{"hidden_size": 256, "num_attention_heads": 2, "intermediate_size": 704, "positions": "rope", "rope_fraction": 1.0, "parallel_block": false, "init_std_o": 0.00555, "init_std_down": 0.00335, "decay_shape": "linear", "train_tokens": 319000000}
Each number is 128 + 24 x the weight over its row's rms, rounded and kept within 0 to 255. Layers, rows and columns count from 0. Numbers have three digits each. The size before them is the row's rms in percent of the matrix's.

# layer 6 MLP gate, 704x256, rms 0.192, rows 436-450, columns 64-127
097:122129085163136110157114171141134113140128096128081120180141112126114166107103148095142122116138112147121099117136109136160132114161086074128128116140104127137116157082110120169143155163183153
101:121117123122188139115126092131137182121110125157135119138133091132107132097171098092130129109174150123185102125149131160039113158105131146146126162122107109155170141137120144113100088160105142
095:144086125110145087117105169145118100147149139091150159135131136156126104130107091183138096132144129187125102128125132130142111148102159147116090090131126153143130140143149150115114096086139117
103:128134099091123143097123095105120128144105136056157147116093121078133165132167151130159101115141133134149134131114130127129096107112127095146150103129169196082108086115085127106091125141141143
098:146139126093123101146114156120142092109104136138141166168065138139101102091055167106126092132109129139136082128130090113105107150149160105119130082103128130099120128101130151141102116128160102
099:099115100135115115123133110132083130096104109129136071101135107131113188136141119112139087098145150127113135113154099064164127113110124127121127107166147128156101108121116108106108106140144130
097:124090114116103159134120126121096165124181137152097153127082127108103132139179125113110136112112104105113140109116156114126129131104185102176139154107143121133158112147109097107154127094148124
106:112170059159088152109146110164149142150134129114111146123073107123156165139136123118112122192158128165148116183145141122088097147120131120150154137128134116156091137117096110134148133128114138
102:105080122119109138079153100103098119127098118142134127111107140132118149110153152126127095160102178138126063087118127105147151121168159124138115170131146133173131136110115122122152126138114158
097:129124154123120126077113121122145160071149116119120130123102125144117113135138132109149151079130207137117066143142153138125173138123136126165095142128136123114109143144149102145126123114121166
098:148127139111137137095139130147166132182131120107101134114137165129111111146128142159121133151100115131151131131111142146161142112168119109104117134156130122094151110125145156084110097096101098
100:097124107148119093127127117077190106087111082166079110167122121130103118120114084178114123100103112122109141141126137107122125131117142124140128110055158130107160112150126103126088125122143125
094:155165093126131112150133140122121116158139083122097152082149090112107108151168080136102132137111103172145108109089144130155148101146118115127129144102076127115150182145103138139125080094086132
101:120127103167130131127130146177145152115143099117129160096189172140088134117128127168126127089161070141122116112129120110117152104140126140122100166144124094143162122141170123116119170145112133
099:125129132077153123118098156132113114182173147148182084127140134128116133113128133098125102167103150133148143108149109118165137097117113154158164178119136127139110122131133107117116141128102161
# layer 6 MLP up, 704x256, rms 0.203, rows 436-449, columns 64-127
098:082110148131132141123156081129116140136176169145145152067152138175120145139130139133139141136112145134140127140168145120107149154022134133113151130160144106149130116165113141115069079098120113
097:104138109141125138101090134104109131121084148162129131155137141128123120166139160115152124148105129108113172148085135104143105096097144132124140089124122125189115147117127126178109131115093119
099:133136168109139086167114129098132103108132122126156166134104118148128109123145127101095137139129152127149123061171140094132153139152125122129142122053144116163139131111146102121105125131140129
106:140160114132158135134135109145144141127128130092109126157124104107135116145120112160130124140169134150105120122111137157085101113127127131185108141113072172120124140142128130172131125115105139
095:112099124124090144135143138148113116146100115151117114135097083133069157144136093107121126166128116127127121134135101111151126127092116119170138124147130133107104136148150137149137110139097110
096:112128103120129149129198126122118154152160159107059158127120116134116132158125123113117153115132161134102128150106131123124103124101160122131133147108066119117093132055151120114098107163170147
093:112113166116178144099099103104157119215114096135148116141150119114173129127120142155140106111086184137170111126117157104143130188096130147124109125162127131115158135126061130123103127133157098
099:137147117150119115078121131075141110149093147104161138083146088112124088137139129095094175163108140119116098174136125112108175127148143141178141131158150133119130098131144160099132097105095134
095:121176113127096108134150106144167140139155130126129095157149104125114127078073146133164128152142133145112133123093116117139119101121122120117098174135112094164079099124092163168124132134157143
091:118117119118108131107133132182084079138101114083126150155107144158086122140094144141182080178100140131167161133125105114157173158094164136150136158172106149116063107107112144104098128113141142
095:122110191111147104134147150105146159127132085099109121076103180138112093147119111157147142072092097134123121131110143082150132133185080115120075098101157116138137170159172078160114120178105104
095:113112099136106100157130100116142096117117143195089129105167123106161136143108121133101148149166139117106160147125123135130120122134177129097117102095110122106179161124106096125158128104127143
102:111118117135104167122076145109124116069141139137148120149103126098141136137076138146138129154123138117086136108161105139136138130130110125118134162097137152153148095132142101156122123148114106
095:118097127107103142124160120123111149189167092169114114133097103159085131122163101129109158112122127154136118123168071118137111136157128127155094154142150115152104148117101130109150135167129144
# layer 6 MLP down (transposed), 704x256, rms 0.19, rows 436-449, columns 64-127
100:107135121109143165127166112110154128150152154165142125140171102151133096094135088136142083139094141109135116131140118133160114159099129075135095120115143137108138112173112123128124141137117107
100:146110130104084126131142145116153122100130145147126169132085149118137114119137124125154089109171174110150129123125121130083164142130134124148131093146143093155121143098118148143126139108131105
103:119130149113129091156098168150149098131123138098171117137133158112105127134130104167165134106129134156165152136115145112127156175101165097125109095058127130088135107086177104125104097150142186
107:120108096136113152149137067108147132145096100106107131158151136145104150123137146116126142100139145097164114133160121138101169111137147139146182111146116154097103152116130107120181125112117096
099:117180133098100133126108103100162116096124143125162108136146093130134113104131171123122100100122137115121106138172123126112130148101165091123144107083120124148129204113139084093089111085185116
097:173133129138122178181135116151131114116152086121132145144127141122100133129174119116105117170075152108151164098147122111122121136129162087138121143084109116145139139144143126098108142124132118
094:121196110112114148140071120132141113131131127125133127111144105141157141095129126165130118104134121108195084089133116125145103145154141123105074134141129151132131124152101140140114148136133139
099:104120126110132094130098143128148131111106110085115155118106127120131092135136166117124161124142105149082147076131150108102130059074153130110067078115142148113118138115148107129079136157116116
097:068130149126131142138123131160084139108117138095114141125151128081118159139140177121131152117152147133103124101129160129114116129149127113118148146085153118133153116124125094129117102153097134
095:140133164123110108152064104104154088123157123168144120103163143119154132102123113118119151093076128123090131112111127162141106156121142120082125098114137095103125153114159088102146141143146111
101:136146133156151144138056087094196132134117167127102118144147185132085099137133149121149166145144145122111135117141089100136171135134135128172129124139139128178174138111152123105067171123132143
094:058166155117117154115124135148092112120116095101124161163157182130105145102109132124163139131143118101129135133195119174087115138125165103149153095153112150110129160103096126197141117148133108
101:132116134176124124163144140152095145151082172146132127159147144093140099113099123136110140137114112109152127097165122164133122142091150080129165126109146111161125123139180113109152133112121142
096:122116148131154153115138137135184129141119093133114159122141101138134148140092147143106126121199114134111110117163160115107155121118108175152136162095121118096129120130109157103096139106138132